Weights of a small transformer language model: 4 heads of 64, MLP 1024 GELU.
Each number is 500 + 50 x the weight over its row's rms, rounded and kept within 0 to 999. Layers, rows and columns count from 0. Numbers have three digits each. The size before them is the row's rms in percent of the matrix's.

# up: layer 3 MLP up, 1024x256, rms 0.0639, rows 900-952, columns 128-255
# down: layer 3 MLP down (transposed), 1024x256, rms 0.0628, rows 900-951, columns 128-255
up900 095:539521424500411419461447527439513548425575486467502432505463526489645533552583428562462490530534443495417469591480425494508474435467524444475523542532493462527466499565561500521498512547492479516563416455555496449431454549557472446474570597467465493394528440487473448503543548428444592499445457607510548518573539414475470483421554477474524464566582482515453459545439446506454432571517
down900 098:571502527551552563534569511509508468471449486438547494462509537563499443433464527425545482457528543474510480569441480480517510497618461616484463532376441513582520512496527479486505470420513512583397465543546403487518520522540496491587496409446558519521487545476470553410470595500536566570522470540502510452622493559524564427403461548487522568426388499459514532574487589407430514493469
up901 100:526478496523398566544508447567513499496532587569568463555535588523488485421570493605514485514386454585532530479528505412577553559551401465569524475440482551480479437599554486480454524523491577519574470500478603449516600459525466560489407514459454445522485594566493534458419560548456517496521496542455482446456545530493435477545471553443518456586645532546550471629436461459488450480516
down901 096:396537461417457513415512491500492517426500513522478565506513506492488519551361479411517514498611607446494480493471454519528379441440429540453604501507555414522531586517448574509567426466532500517355461428493490493492476481504463545496689535598538572471529469426532478571569532499480507520539472542554544518589423454544548479470532428562446496347506420541472500518568504462494444551472
up902 096:463528431485475465496446536472519491465441482463569570498524541495437505461412515540424507509456452571471524501523419504552560494430496429411390491408454529546485510429489443519455490552508522434358472491604520431530553528582510468495556563557473493498441540473548596535522504470402608437492376498462467481530488488534433509496555483432483552500525504495479489495605524554486510472557
down902 095:505490519500496554436565465491479469538456523425522534480435479523484429502449539460483559540552461479501591570477517445473446555537464614464609491563553563476533527543462506415603487481611482578611465571511544493488435538500476561499534532537459525519517420480390479420427358528453500486609568488553485476500479507578577433459430504539539531575443543481476537489522475493524471523438
up903 100:422537465440516510542485499502525523517581524467458529476543520560591498495527427504442529514572553519490493510487467450562507499363495424489573518563439600475553548519444535508436513536485537496454486479533567430593587511513469544536509485489531446443493513511458487588537538453572524643495513449513444429511525527541465470438508510498557485491545441502700505546492420484495463463544
down903 099:503478605516581564538474505439546456553459570529511441525502516478508500498446576515446476509555425520482439498517448516449503480458460571486393505471479493588347516502534474531476522483527562582521524526499417591566444466450595482367449412615452546542561557432538361529454469599471382503482472559418480441451526561465370502478542537513571462508435506415481540512533576473521429560448
up904 097:421607510514490467460440461520565553486436398559464508427527542358520506478573459474523528517551530549443554462492486525446518435450476632499602545438492549508478493560416445545457588431508486435544472548416502460474557541567544510558572488434475509563592585583484526549544539388514415490526561565526438439440506503549438488554334446451468479521520473464478477398559491453492480543592
down904 097:428433496482379558490507517462407459456525562481520535578496408637480569467402548424447465510442493429523460481554566461507465563587502401634422557479497448482487471486505525512550550598567501546478441485547545490473456487432459514474429425619536481537462443515536465364412499604380588503420489546518518477524571429492499490463509560485538546501450558448548515576492518457509572441489
up905 100:468478530498462519502428479469459459535492449561554471480544596474470477525546429530496566488491497520483604495449488543480465414528523497473512494517364523399500532523482415519462591468608542461504494530491449527563456496456477552522505464494503544430408582407520431537498473624545514507383506499524421566551492458524493506430541437503515573522531600484526495438528439501547475426487
down905 094:502506376495536521485480519568509547432535457512517488491502486486421536476411604478561465460509556460509448549503409533489525521448454575578463513436544481556490518595466545462620499431477441570522519502487566506487500477566444453478490576474566429574548464569516501498383407438532450501601508414513550471471517564496467439555439503543444493449499531500532548494462590530473482519466
up906 094:521484455502495461532535479440478483507510465512513525480616527391518655438445494532505483526531448562488524506473431501487504524536432493484558607440434603540511568455541401493560526447486431478555496491494538483572458424548446542468537602501475497500572562607558524520497464507498559440456465465438518480523439467520619419445483549505559573484506524440533492500567535555518432445501
down906 088:504465483436571449492514506607428441462528535534446491531439439523510518574515463544485538470482550499485428473491547431509558520516569505534406429466461440499443472495487637565516481526532537511468459507442453462482474573424608568419494371489492524602461485354459475451508488540416468474485529534582446526526572507464360562484504467482482576475556376447550514460497428425471596548469
up907 098:504470477543407413538503490384542400535583451515580531539538564528513455444467551540398544540519446438532525512463422513534484539448555559494536413538413560535472422508493553511490543533481510469530488500444495570507446509458428464504474597457445560526490530537395521567491565397431439544534382489482601446433497537510422453477550584512484443516448497577494579519441542545522443446550
down907 092:472517502457565596409420564488539459525442564477585436474452460425520517559532459443507485569483482495437450505505459469502558646488452488484471506537538424538467609478556474538564510507474525521530465529497570427499470486468554550515431495575458608513531538478573601399436512459477498513454570490548493459437513570515500534520461411444571481469501475446488432509493433434529493556411
up908 102:443490545543491444538534454473563424534519608458429491584529574483534523490566511452457505530513515434538405559451432553528502499426493612429524495486526427471535493561606513488433511468440521476557553495495498476505513498508409526592424535510527496480450506445487382530498555542397500458526425521576557477464564482450533515565514557556515526505532488479561463498411434441473548500467
down908 099:505463487402460485514512517619428524415588497573580482485492459487489446533401592518521475419449537538487581418510470473554624525526450441557499528416388464497445478426520533472551513528496561508569510504515501480441465390516549492500526449414498475498549577533531571496505364514587499559469498476456502561484423496575479508492555521501500479457435499547439538525560554535473512440584
up909 096:411459429525437505456510496457495602398488473504526439396520515424531450408561563574463502527520581511450447561456448459479543397463503432481530541492524572458578542562474482504511562521455533502535404452487467488478503557528505464463433503569575521460523471577532468499390534573360547496474411501542430413562482478478460510511552514404572440581471428415563433569459431464463520457379
down909 094:534512546612532474464438477528458374503544429506424558523487569552509487622482456473474462469349416531454536459600555546484497480474526527478552489513516513481509514477549522454526526506545499502510549548455544535456548510485589588455517578421412525447499602550481557589499429483563408548475539552455540484415468490515470472458432454572569439472492570656499562430531485493514476519595
up910 112:532476405445543549509455470508534485498491527530493514433494531515474525444533535495546523440433464483469491526524481518658575434570568482454501554486428499496584533529499512530485476434610449500477454528444490521455551423467473504581538485559467463506457442577441499491575539478510530529458428404507524565496518461510405457398570489536532484575579605374489548533380519481393445397510
down910 131:507545501495553466455551486483551421462518532455520429493537461541511632500539478481460534510550428454499473438482532536528394506496620458510566494444507433505512473398498539524513477423527515526436389442479501512506527447483573466472472351493478533491565509537534545570509577442518484508468462525518478559506652516453477560449491488505622548532556567421478549466505505554463461557424
up911 111:530484438618458502585523444468541499458535598527492478508554489454549611497540572577485574618422552459428487545436407480524501479537517531446504501453442591456499518479557452519480549578442525546432501438504521464490570471389452490626480474524597499483528409482509502494456531463474495512505464440509468494599521578530509479524597479385515475529461661505432476523449481508478484577523
down911 115:454486477486473549485556500397487500484520497507429481502434471448554552468511585493462548480459510577501598487545609489450469487462569466502520503540549490437490488553443476440485439498523477517560497466537590521486534464535453557535511437503506466447435476471431461449537547502469521442478470514520523531503518429462615504434542395587464534502487419537453473590554467398536480474524
up912 101:361548458562505468486509469588561471540523419571492496449401519427480473494563516542478514522476446465513418504519500498507453467443426511487484609498464470541532520555505481464433551496458567477516469519509470484499588434551482513596491529471538580431476506475489494535414603506447583439438424393476440469520561533523524382432517478472570515621472504468533445529522495504505533467472
down912 100:531433475496419562528491526469511517476506532482433513626497432545490601540478558513537480502434428462531639479415505487477451537589578535502501518539419524461541497503467474400556526485512561518472513499500573437559486593525464403459541387480497373558528531520464579465495540620467455509512511549491470547550535511466580495500468515512416512460469568545519553510492519598520521459529
up913 102:493493419456461431524428487515524550438462447513493534408519546377506586395480562497604472426435376424487501500503431612474526458436463468512501519430481501487468473454547488491512475479569421429464433501467459531510548502403499481552466448664612413442494451545506546555509516501503562522454486486507476535612532442480489482469548604572475538494499534516460496534462486481400457514525
down913 098:519479589532596597495490516489411452499567514534519422541575485594506531548527547591473474502452617577488546461508488464431473526578504506558599469482525535443428605444477505526483471472481427525547439448576534468491509456463410611409483475454498512392587477533425492480568447621575513472551426461485584456381486498550540486528509471520512517567446494441551534606478495503567488554379
up914 111:491459461548520382433447548521481462511403444494544474517529550480602581424528469527500570464545631464356519458476600556529404431502554474425435516441463424388359574451453471519518495580587442491504554406495564529455378502539466500467541486452571527508457500487485419520476528603515501484539448536462496532555553498554525529543551460411542500533501481518456508562516506567456519448449
down914 114:481533521430601522537479478554497510561538514575492502532558498546469469535477564515503552537526468552500491520493557469525558477494437538553571541555538480569464535573417536470496422413510525472517454510453400413495557539532489496560456504558443516494491545488567540515446567506560465472498451474495575487574448485451544410452528533553466485509439521475482489473494428483579470470449
up915 102:537524476548426504478537547552545464447444471506528481563534488560518488464600457498578497585471544552557423565468484417520516517523394549479532463468445453484494493577596546543504492576543511539530513430396531457424471502433468492539523502482480506316461512494495473500475596420474543494460484515465582463412529536555495479557462459485507554584592501519505506601538427445494408498452
down915 100:532422529453542573469362434456594581528496500500470494449506469509481530560500531481524493543373536451486506408443541447482479462462537485536578563524535516499513494442454363460504448489447478428500465608476529519557498512512515513503444493506501457568545543547585551459449442522466546469559535528537517556593488492529466518492499523549553529419540560420426492371554526538549533455481
up916 104:467453506489444442546367575403546523489538522502490594460546463476586544445491475543504595568537542475443544534458517471452489457497498501512552548548409535521414576568476542506476478523435513604434491439463544485530577445501505491513414451518519453472575511508507546478506491537496555573546565445462549434538508505465569457492486459531513536442525533458602443570476542423469499483435
down916 100:519512520546526555509540529560527471450398499502422502525441395610441573541507467473484501488443458480613480544564532467481508519456446519548448550545479519497529601477529478526488482469532447451465499585556578497495472494446535564575509501518513495558417554517484467536472463470541438465527430424548526479512559521566442540419456410515459415507522525528419431559540438515569404454590
up917 096:507454454484372577531506411503500530554446468561495520475403550496522467488488414518499523570584470501477585631435540364494607488560498492467522586501439523519450487529578517471526587466517519590468469482445524483457514565518434497536450505449511527337523431412500437526499495436407568502557447541447452434502492571457546543473425558395565521578466532447567516434570478451506477532464
down917 094:473443509474574540465534556436424506489537566455461564501560445524437547499554562431480419489500552554453440384518517583457480422448527540508488450554548493451570522542399515525508527530497507445513509523548511560502530554470538488424494470563484419534511624571448550483502447464558533466418459503520529550535541437627408495465498488597431499552554479569514521547479471509567528397496
up918 103:476528428540530454562524430477499486434479492485534571434518583524615542512519498603468580526497513510519533546531547551441541524477488484502558561461509509588476532513504458519558494450556504522500434444477523463592579407523493602508601607464467489440422481446494548459408527439493580505445524498579521535543495517445562472450530459457546599622519446538441484495598444578560480417506
down918 098:612589609486436480422438594566518541552502460493445422546523469543491488599565540418526436417523556510540502560452499502490453490512513430500555437646522529479461546496551483497423514610483452476553577570546431514465461575485490488508469486569565486524471524540519467509516475535534423439493452509457444459422433440490430479578525593590423450494590476481526472504526475518395525500428
up919 093:521539500502448471526588485525513436502383458523539484434433606520496476523472482571439558510603531542494590546561457552561600552395479512474462531492518472566463472529499505523387504522478504503511502436376434430493434537577493493538586535484537573526469422443429463474506519501432550492550357536461525423505468452557438521448550615467527571572479481512454486552572437500442515434569
down919 091:453548506496566490487432497428577545459576507512444474548507467504480449516559471462525501547457556503529450466429467522451373397590601481469431441413519511540517508551482389481473487568469447478546453498575562478513501442471453529401442514539482425479460477591491475528487469572504469574415574495592484559519536557553489560521342498502492466440537481494475465437519559477551427511449
up920 095:610503500521436456495522559506501594486518435552494582559470462516453460523446505431458463542436559507507484426527476516545510491410510433414597520506536600529547484463516495516493617460550440572532473465574512490451496489588594447478498602483427502416604487577517470555399492447415541542618398429535539426478551464442494488586571506510513489544488486527507577458579582459556555459493
down920 089:485488535526546420460385474479552427503461526473470405498594514508540611469604553547442549453566517466462595566389514485538584550477463480498433570522476528517465530545557471520397407550515560449450495544426484439551504425447486499483483508569512617532374499412500537446549491509576584448439522502443392518545489536470510479533563580505471488558529476503485457443424434497484498480490
up921 103:495504439565523497510495455476534494479536450458502482559462530432533480495447450553464503544520443579409580541421501402519520533464535413435477517434541567456493497537600479510427560491464518487567497445491491447483490526589467468532455515496493469529589433509571520490649543453557549627523447504525453553541544528549580418374487524550479486538540493454550469563528480527447519500555
down921 107:507494537635488386599439570456561493536447541499556556597463430601402513504493622484553518501406444420467493619516489556570442502536550619532416455491566545493516636515502535513580502561550491547495442439524406446551522399456494582444467511577455481488518514467439475483476547510493480500551526540420455519543531528566483476495482558505546483482458459527553498565519549497464487534504
up922 095:528472502541442387532503429458553472543465558490551494447520528484572520468515606443545602495531484504521473567540514508457532492497487610423416508409432467519502494507604549444446472505559554471612498487467503479573504587594485437483518422530562530454516412508471404489555511543474553528461452522490518432510496474569435491424517539456502544533427504526516493473435509471548484508445
down922 146:523541388511509504482507476388561501429555552522559565594516491570481465483531507466465536553480557437538558450490444418461455447480543442502520501506451442443548526432489607575485551428483475584512543454528489475479466449555384489496412426537453570424473538484578539552501597475460491607478517471498473446497599590499541497471515457384462503524516501390417537525541490457553483497384
up923 110:505473495455468465548384462515539469470545575516504583531553474517505500471521415448496507550448498568431383490439549449536475383378490468438373529461478463447519593509486478379406479510558581498451538434551512514505551455596484453545420397545548467452425524525448522506442520568608493496572431521539549541558491437554533442426461428526546457473540539454524501512495514452499440494437
down923 117:475585493454481400467478502497525530428562540390502422526525415457541389494546571469447588517521527402591565538441552563476560445388482486455458439499548549557398539549416506504524521437481547551437568480569559533425445550452531422568504538537599495450528544458513487402449536440504330505505607498553436503472548452405529546605449522489471429485468479476416511644537424449521590544503
up924 085:380497532526438416467498422526571477491491478512458439441598488547525582430588571542513495569466578400582497487483381520606552481561474518500519541413498516489432520462517475450478442541493471459553374529485520472448558465541487514503564538551532407453510418527546518467585519494533550535520468519526419555537518475463498403414502474530576557547558472442529479489483444498469449491456
down924 083:401576557534463636554440553513471481487532507522498559540508501605497542526488521483424427504477485505573432604501491465421524536487520549472466494463473540463515453559481448508501554443611484566480560489480580522579356541385549500563502478484486448470616511453518503515454422534493459454485465544489474502541527448588491496535469388536539509508492491504523508513510505420517515513527
up925 095:525516434445489522548528498527541536450447517561505504425484623490535484537635509536562500512452492631507601528474439499509454549545584454469623525534434547556565502583487532515488578466510422529506490480482478416541496516446566462501529449534510494521473513533499501489552529493592548484538371486497467415619508540490486516476389511573619460632420486509494488573525483518476516602504
down925 093:501485522470487516564434468526517471490513504427453462486542407415513460537437523480452624503521464478551392495524506568460538455470463533501459594543510480412440550439493504481500441473507549473499566439606482567452524505491481517557401470465420560544511585434525531573472522553462528535542533516506532582406440507536585464521524505430435511493516569488540500463615485498515540501492
up926 110:462570497555518494520554487433558471504516478608501584461492474460478511534444438452514521464487580474504493559469424440400481496343484568472490472591487470558556522446526505567406522461468500613465490528419519507521452442503445568564613461457433479547489533456541499726555530426548540489522547501548492536509452482528480467481508494405660545548475522456460494445526488511482438444485
down926 100:551414480479429525491436438548387467495433520457392399482472583540506512550553567548549463533531450515450528400486412550548524465600427435567495569440448553397471493526403482488561446563429519551479481501478451478495570648611466507461417599502534521523521530575492432412374457548511578529451413444464476512500523439502551545528570478522419451445557494535574509475481496500515501524541
up927 098:575465538448539497564472400464504447538549415531531544445559417410565533476547480589515497483524552487444469524524483504467516456531550472494471522498472455515536526501569415407569471578514403546478450524533525453497506565500519509550486571525464507463527531610464594492456504547539559569535428507520574487546493537383526443463519487495576538535487455414508537533490556453563526492554
down927 095:529419541548435518494520629492518534539473599458444462519489575599457612547444501461507500523568446506476545556471551459526459492484520522568459507516446464554419579487476490463418527445466561513521508454532402540502443443506510487480476414522438484505486532441411476452398514414445466423502465500478520569455589513518393540419532523442504459455518472549418481565551441520480527466444
up928 107:402469489477439410538411506463456428495595529545531585516514463420543586530562516505610497466512528524435504612514486377496552409487428563454509585410411541480495480540479403495473534494480553457470440431464506550476640500525458506495475475525514426450507547561474515532493501576538561476466493491535487487503510479594539407350473519513608458431486464557458494480505531481511466449425
down928 117:432506462421500499464492486474461483544533350569401520437467523525460573516452470549401528489426551494587503445484449611416515550454528423554558495589489496446500469441516479424521516523495436463529546472535519506512433448572528545480491540479413588402491506489584495548486430452498551437560474492555594599471459532516479554528506480494439461570535452592495574427550492544585459486553
up929 099:518494434496481538461386452574500457555535453532507540490442467393546536466540438520412555520526645509486492516554481489508529461464521462504446515530446536473415590475491440502519547524519549495350519392424543425516476577455514499511512544447490458456460476454468465580521510471512588516559398492532555508513436538498580502409489495492435452540508425556418492541516429492432564521528
down929 103:519496499460511452590566501523651558478507524460470488555529523513410378480542571431529578489567481394435495515476463491508475495506433560433539434506587494521482422529478542462520406460507460474598512597593464533475535419500502425552497411555513521522555415516468419414482550514451404511498559515452503448584546503469524508576574491406540500489522594357542462502483519496500450495372
up930 100:441469506456425381500399459444509516542481425528530508426494506470521537524554488582525564583539494483463511541517523514450540478477514493425575482503407498462485473518523428514509537465520588637446535500425562475452580462471566432524593476417558513478550636560513501477557475501546593475416456541515504490484476505521439439489542486417481465592504649522533505493537544503538503508440
down930 094:547575576430506552477565559507366409487504477545533479597517550532476513515445513445430497370461504570519419402530517521523497492527543554552463471492507600593454503436565450442564408517546421478545493511491474590476461513540514573510419483553487527473464420449440498571460463464485471519609482516515452461496454480441504548547439500580508542501553360495477561494459534517519483387524
up931 094:484495507555450503556554505548493449502460579505456566470379477460445548534509535480557538499538477453537526567438579458492605557619626570526573394486536572573452589523511555410509486499543415529583398517419503425478589485555444578607419508491532588460483538447464424488458556557406503545600447522458447529512544535537536515440473549527493488502454393442495568539526459494502444474448
down931 085:489448482457562512497401542470382553528519431543522474523553442506524399461559461527505452425474537565383462501585473570499464482413511496357454595509515441420546556447518473520483511528447602428407499454556552504461438538478516472440499496523475401519524448557482538521538366527619549485417475469573510468461506489432525483552516488522535470513504609519509427409497470525454528545494
up932 097:511402549469571429470470391488523525433569508486505471577551531521465501518496601502552502520485528457434423502541505473533548443521471536524496503548459465468428502520469424534501481457527535513498505504475525553551462417539402556415465513530460507521517518444524468515523468536516515480476466511624575533516479490659523562383443591543532550563479502517534567517554419478442513446401
down932 097:495563420578395529527574598550550462533465531456492486499473560460556513516528417429397509550504493480554552515519484487490433572484527465402576541479538492535533503524538540443496495545491465524529434512486493429425516537478566478556527471547512537535422521464420579455528569525460397490498576440422415495473529532407536386566468408417459456458567500500468434603543511422490501445528
up933 100:537523494487502550533487514553480501464530440494446471484477491490502490542485471544492525419499529485454535538514414496523501445463456555437559456430452385581574502521486463417470508486487449483545487534461457500461559503490456511479540501542471466412512627489599573606442469498482506547566506539530596420601530567520476462450532522429470535528552475464611524458552431447559418401499
down933 099:503472457437537449509408401491631444485445420500545564499501457443493481482427486490549448488509508512542531468452542464494533520476474560556421499517490570392458479506475563567467558436451502562471505400497495558466461506537485492616495472441635424471518464484524533488465603496454489429477499488519463570430468441465569503570546504534595495498497439455445478511496544560488494542527
up934 100:545453434500475463490441497469568394528567453625467509530500489445508529473539472486518427515528541502482452539459450454479509501477487442493611451519471534500569626424564461553517601443436508547561438503566524469516410582495484515554471458509486465543473531416384433558550537498499475460472499504518487487477566475498482434422542555465519521603557468538553453454504505493560531642402
down934 095:516514496563495499485413526503414600490444533446571475471468551552561506486520455564443591476490480557553538529597561580464569554535530506487396589493486523530465470521498513436473510501531543453457551416366498523508535490529557490484505561571553489482528540568534555563461393503515587550569374508565472456482416549499561511592495476625514482419472459521460535486460459461543528473516
up935 103:461559483507458548478415507507524516457448484493549399497506518404510596543584633636609541467477542513459625576406400506524487489484456482486462492576508531480521549534519433477542479558412363510626510438484605509558499524545463508505585532460486516562486460513559472520540508476503541444470481479436463543604485477571507452477506514508464450521554555535471461521454376481458441380439
down935 098:554408479518528381511503511422317443574468461568483489521448552548493459471490432469464501548479466533535470531598449523514559525540539481538473532438544512467495452481448470474481421522582529558388403506572550459507459619487496530440411441517529414528529569503483511500477372581500428520491459550560478534440436497448525544506400497564463518508468449449472475390442445526556480603533
up936 098:548456510521597478553509444462532503434540510520524563446523542486504508399574491552509498501509511608457436511503466506480566431444469458496433483394425419546449504535491538460505421374518510457577397471502501397609501544447548465548482503526518533512512555543512448585479574515448464560421515541531429405505540486511508453586459484525533545530548480408532528552530467504540501461495
down936 096:471456480470510449476437483607417535482521428467446637516438501484450485514406440511464453500462517459482606462591524564505409579516504514446549565533506525547582516434465511446462583483503521462505523536497564608518474475527478548497566476436533495509462443505592543506466485527571517494599511504475500533469439578544459377465498502539456482574552511631442485424568484470550524472495
up937 088:431466431575518484546530528493578423443468495420489593537583524534573470457461463500499515445491480460450480529535524464409506519511584564478494555552456497447513551576613487470452478500600473500575497508495458518541551494584493540624537461478447415535471538547461420440487499462505642501447386428500487510502536527465494471435536547561489547510413396478589574492496482535428468495525
down937 122:508445377512515457489495507520646399497521563505580509581473462480505508440519547601469515597417492527523482564504417478448520537517369499590503431490481466454539478544517512552381560511577606537461474467409446505435531490502528569462496494499460532499505440583422496465452718499410467549538476506554522475478545454507447488549492466382540545479408488467471455607498424456442447518553
up938 104:583513487492420544435412497443572503463472508588486531452464503525506602476531525541513476544446562454520485494510428417488541497521487477549466544572566543483477561434487467537544495461593470575563456542415477467563475516526421481587454464540634409510452523523473506509511509416419539500514532482457522479634484410456549423483511516518620502628477487437469504489464507482500513479492
down938 102:459537542458441470547546432477379592543480507449448544464419530464463544525551593550437498541564463542598523562503466650518632487504485426522500482469510547438541444495500440532441532605465559390474525504527530557469489566553519464455573535510463435421509537552591409540509390559536517583563497436519533517421452496491445488480478487467480494519473500532472492424556550569485415515457
up939 096:475470420520464523489483486445493586503542520510528477462473473441509502511562482521546522458463503483419495495577464540498571451486543522450532529511504534468517572595598474472489565506473442432644515472446578495476550471501473546531506505528610374535510501503515481519462524529494505487465438533505461567536504393604414548532496535446517411458549561453488525566419432453495529493449
down939 092:513529576492516521473494493524293429437459475510441510469467451537512476438369500473498575511533496514570542521449513404413477595545505520491463468493467459544492483462535440544466466517499614561447456473470457533469506512424520476393487474466515587459426523487474573419562367475475483564456510532527518450462525563453524508435540566494447624560511462522564526574489488497464511482480
up940 104:535545428567553540570456485484654466533482504440607474523504517498504480398457518532638500530492497495431478507479550418471463472516483616513467572371476478487523511631451497479535472421519543526490492541561516507579526451528501542516495513509611409417433562449479511512441611532451532469511435437535445488487542491510500491478487448558588618468475533392525556523471479472480523476497
down940 100:540497526464411524506488516546418508476504471472467482540563556582460541526535507603484455501543488456488524456469493457490482570426540440481541471572498513525464456411506417460478491552471502405556439513455522489493520683550451523476569556627407467500499482605534531522529480500490475591513617427406416456537522562534515515489509571484436483538574428540444642470502440538537528465492
up941 099:487412523520442420475516517498506431503611541498411477506469603504490520523475558566496468577501513519551471538489450557608520466554600478433473511566558538503478489468547469467425536595467406506529417534491531456453469515537451589490465507531495532510458565576378552492545508470544461427571505428601599507515538525429533551517498605413464541511512529491525474532489511559495509574522
down941 094:478616495494475491495514471537472469526558461558518528434471436546558485530566433447483571372433561502500418448513596423461499492431487444466530403487480453471489532484549438649481490458430501511468510532532509512482462478450507540584445450500502615511496353491594446511508450530566513491416554639497493508382449502490464531474514472491476525522514469445496511473508433456461462471536
up942 105:522597514465566482475473465474536415476575567470527486620596494496537477469557554489548555515454530479542394538563395543534543381446431478468437558479474427478502571476493431493494522519536444510464450503519395488624491541499512535609480582583564471497464523523418455500550477485499513439455370503489572535566514442535458474433479528481504553491496607543523458435537498555423508530467
down942 120:529408480396467538530457451456462512484487413479452517491472545475595474457475388468543446499526448475489621461524578474480483541447462413411484481483396509542542503543602564516525439501505494500626496583448534404460618518467500346517511510437464460476463542454471532490554467520493423488485546470422495458473520569402466492527565535473586515556489497486497527540415521444529460440416
up943 106:451448531517454504461461487462488468538565564585571490543508557478517508384522466457471543460404539488417517554547497507418515375604507481473524544427520451409425577502465461488509507471526592526544504425465518495494479467584531546595467439545555502506481466483487509513576453552524547530483403413490522580545549431501597447468469488534468391452496558555539565470502497470403483419404
down943 109:428585530555540476486555475553570555475538469461448496430548486490493546543568503458518529457531498539542496581435453500563449392527465447420486410497493548552513591456460449500545450469494469495490504570523491458627500494481489462461559541553502463530460570546587500473533413553527423521430524499530452491443489486393374478603500579507397526555440625509457512492482583516475497393511
up944 099:513479555506558569575491470467474438451541395586525500590553516539451557555521528511567478570445483537378529450474472413561549397489554570426504551568520411383524515538507501456477563484472439497447500506548544529490526496548518602595467508465582484508506654426467603519489494527539459442500473440441432491534611506530538467482477471409529578446578487479531480526558530518490523537491
down944 092:538492492522465493502526498443537502534523559422539505465536482470519514465527555492476587530531472498548517542476511534495400527559444432455520469383434542584480557428442507508423496515535468541547459448549364393475499496430543418425473536522540499498438507469504392479475581530475565521569494536559603533436427574472507490509557555569500487492430448482530478480455449505466521497508
up945 096:511468467487485386541461480450533422518543476490542477492591540453498510485591545525518482438507546438520517563508377534606613577436502561508520504626523495500473437484616412409407549480411431548501477547502468501532504445569533550453441563454429537531545523555496394529545490425481589569516505545545543480511459488591545557504554599546496468564474553467493502496499540494467539490582
down945 096:532468452469515590490481447497262588462489573513505450589526509483527510505487470476532527420455520506435493472490569488488471465474509566514506457463544486478527556570492480538566567476566499522500522446491570510438523600442528486459537445522475563562432607489492556496474398480502355452477509470470453469520519493432493464471463467409428476535539410449503467580465356468478463430468
up946 092:591502452532429373500452470493556459510485399535554457528498461448426521506535523490481452552455575484529477554488460463417517450355435583453521536525502527445561485456489462579549551548541479469425483497465533487468519557540468531504487623532485525396511598603589470565478550436510478458526536549504594518537473453472443511494434498443423477488412561468478471462490513488471456544531
down946 088:451467509449421551500507555568481561426576526515456546482481566528523539543545441508463481495507493547478565501521568525525439475607549403501477592516550492531578511507609461481471502514499504467517457504448451492411525472465471490483561398481504519605532424529392511505444543506528547541389438483518492488447483528538457399483505562531535429487543389530461534412472480417549512448426
up947 101:583435554515451457465338544518515491444493408504535461456575568541493540369591559458470569468411518602466541465557472491489493406486493443506479590435453484436412494524567373487502506515521510486485472558467517531494548519415449407515427517501539433477449467518439474467530553532512544518466470394510515479483501475512461510480596428524551450554561481555496529557439498488386444500537
down947 108:481448559507611508549564425474498499554550570493475563491442571551407478543505488636548449499505461492443406444471441557504511532561522546506492465508552406505547536535389457537532545457502416512523474501477510523531536493592516559477454503513498495507467471487485474572532476493515503573433534495500471503528458433511530567541560530522549590564547588570555471478488578508559436535365
up948 098:571473515549549510499567590481555448535550414501478437451526477470583504518520574529439511519573557499423500552547488501548588457521516458504480474502532561499522471518526544539465517536455428479455474418486508436474472492645523429496516531592497479436508448441514462561496486446531461517487452498589560472491474431585517517553483620452430464568556480484454510444625452521534574493458
down948 097:486528450512475495537394413518410526509498458460507510576477519532483458474522470401571499552380516500585560423521497550528447467498541496524551526545508435440504511432506469464511590455621458458489504502522481427491510534392484523475532459460426536486443501520490523469435429569491505498520430514388504492466474518514447479517480513510517514400510530476530552525498562493594443515469
up949 107:473536443496479480452504525489498441499601580502534445471472466471542538467464517485595554488478478565455542619476478454451462375485397485489433516468410469479520517558440477505426491487615536507561471406598480435537565455480542557493557407476529514508431489499405507455508489531425556493368534481589470519504561529444532440390416497472529575531520595514499495449616481449452491413506
down949 113:445522503515484423483489464514632528465535526551414549567528487594466530603494427512559562637455560434571501498414545518576439473455550529506490533452535455526514585510510497553484564492422547412439520451539621553561448510516570482491486493515572531557473501530574452507460503489447511551465578495523457521488502489452532486522420546425517489528576533487500498485507495536489504472490
up950 102:467376462481416465574521395533482496511559485567414552507477507420442482554507490559446511518493590616513529502552452480493555478423497503469463573607490467448505499555540462546540489513479521552526462427513503501527440470484435512488566447427410481459529442358565516576489481499573512490473410415567606509426531439629519540354482533528443508476470515508470533535570522496517495427501
down950 097:453555522607563458521471591484351432493411532491520478547498459605553579480434478484569468535552463460459510478556492515462513528543536522532507446418458497492522443445520482557440604455483462485522552534546523487517597512581493481515482520560556489551453570613528499427515439532443548448476567599478405481492530475476411462477563536495598542571550526496521545489431469464484502579562
up951 100:526546437598492464485433471541563562459506529494413506493622463381562536475479432549470472547484541575410553523480406408514534524473537452429507589456512471547470527600517503459555577500436452538545503503520537441454534628513570431464620495524509462476500470469512490583556545470507450595471436464511518500596535428510546509533596531467454506518521479476430486578486441497430407554511
down951 098:395479485451542508446558514531493446513429457543527471488394529537512365506526511451522555429474518485478529528511488510467448422597465540598503420548475469513493564500543541552543486486537479586490487543485537459441496487527445534510371421525396478450545519421379554494530517480476586425420560572466422521373585595515510482517457509466518490483447508581511488544443558470552495461533
up952 090:545490481554578459413580515508606440456439457513469540441488583565477481495531430487563582510517585485400545502479448461394495433492466449472404561493498400443503582434595504525502513519557496511530416478489473511539417489495578487433572457519506454523513428494457431512544566533517525445457572501498538509443478539463508501462530572469549570575393549504510481442477545530502593418466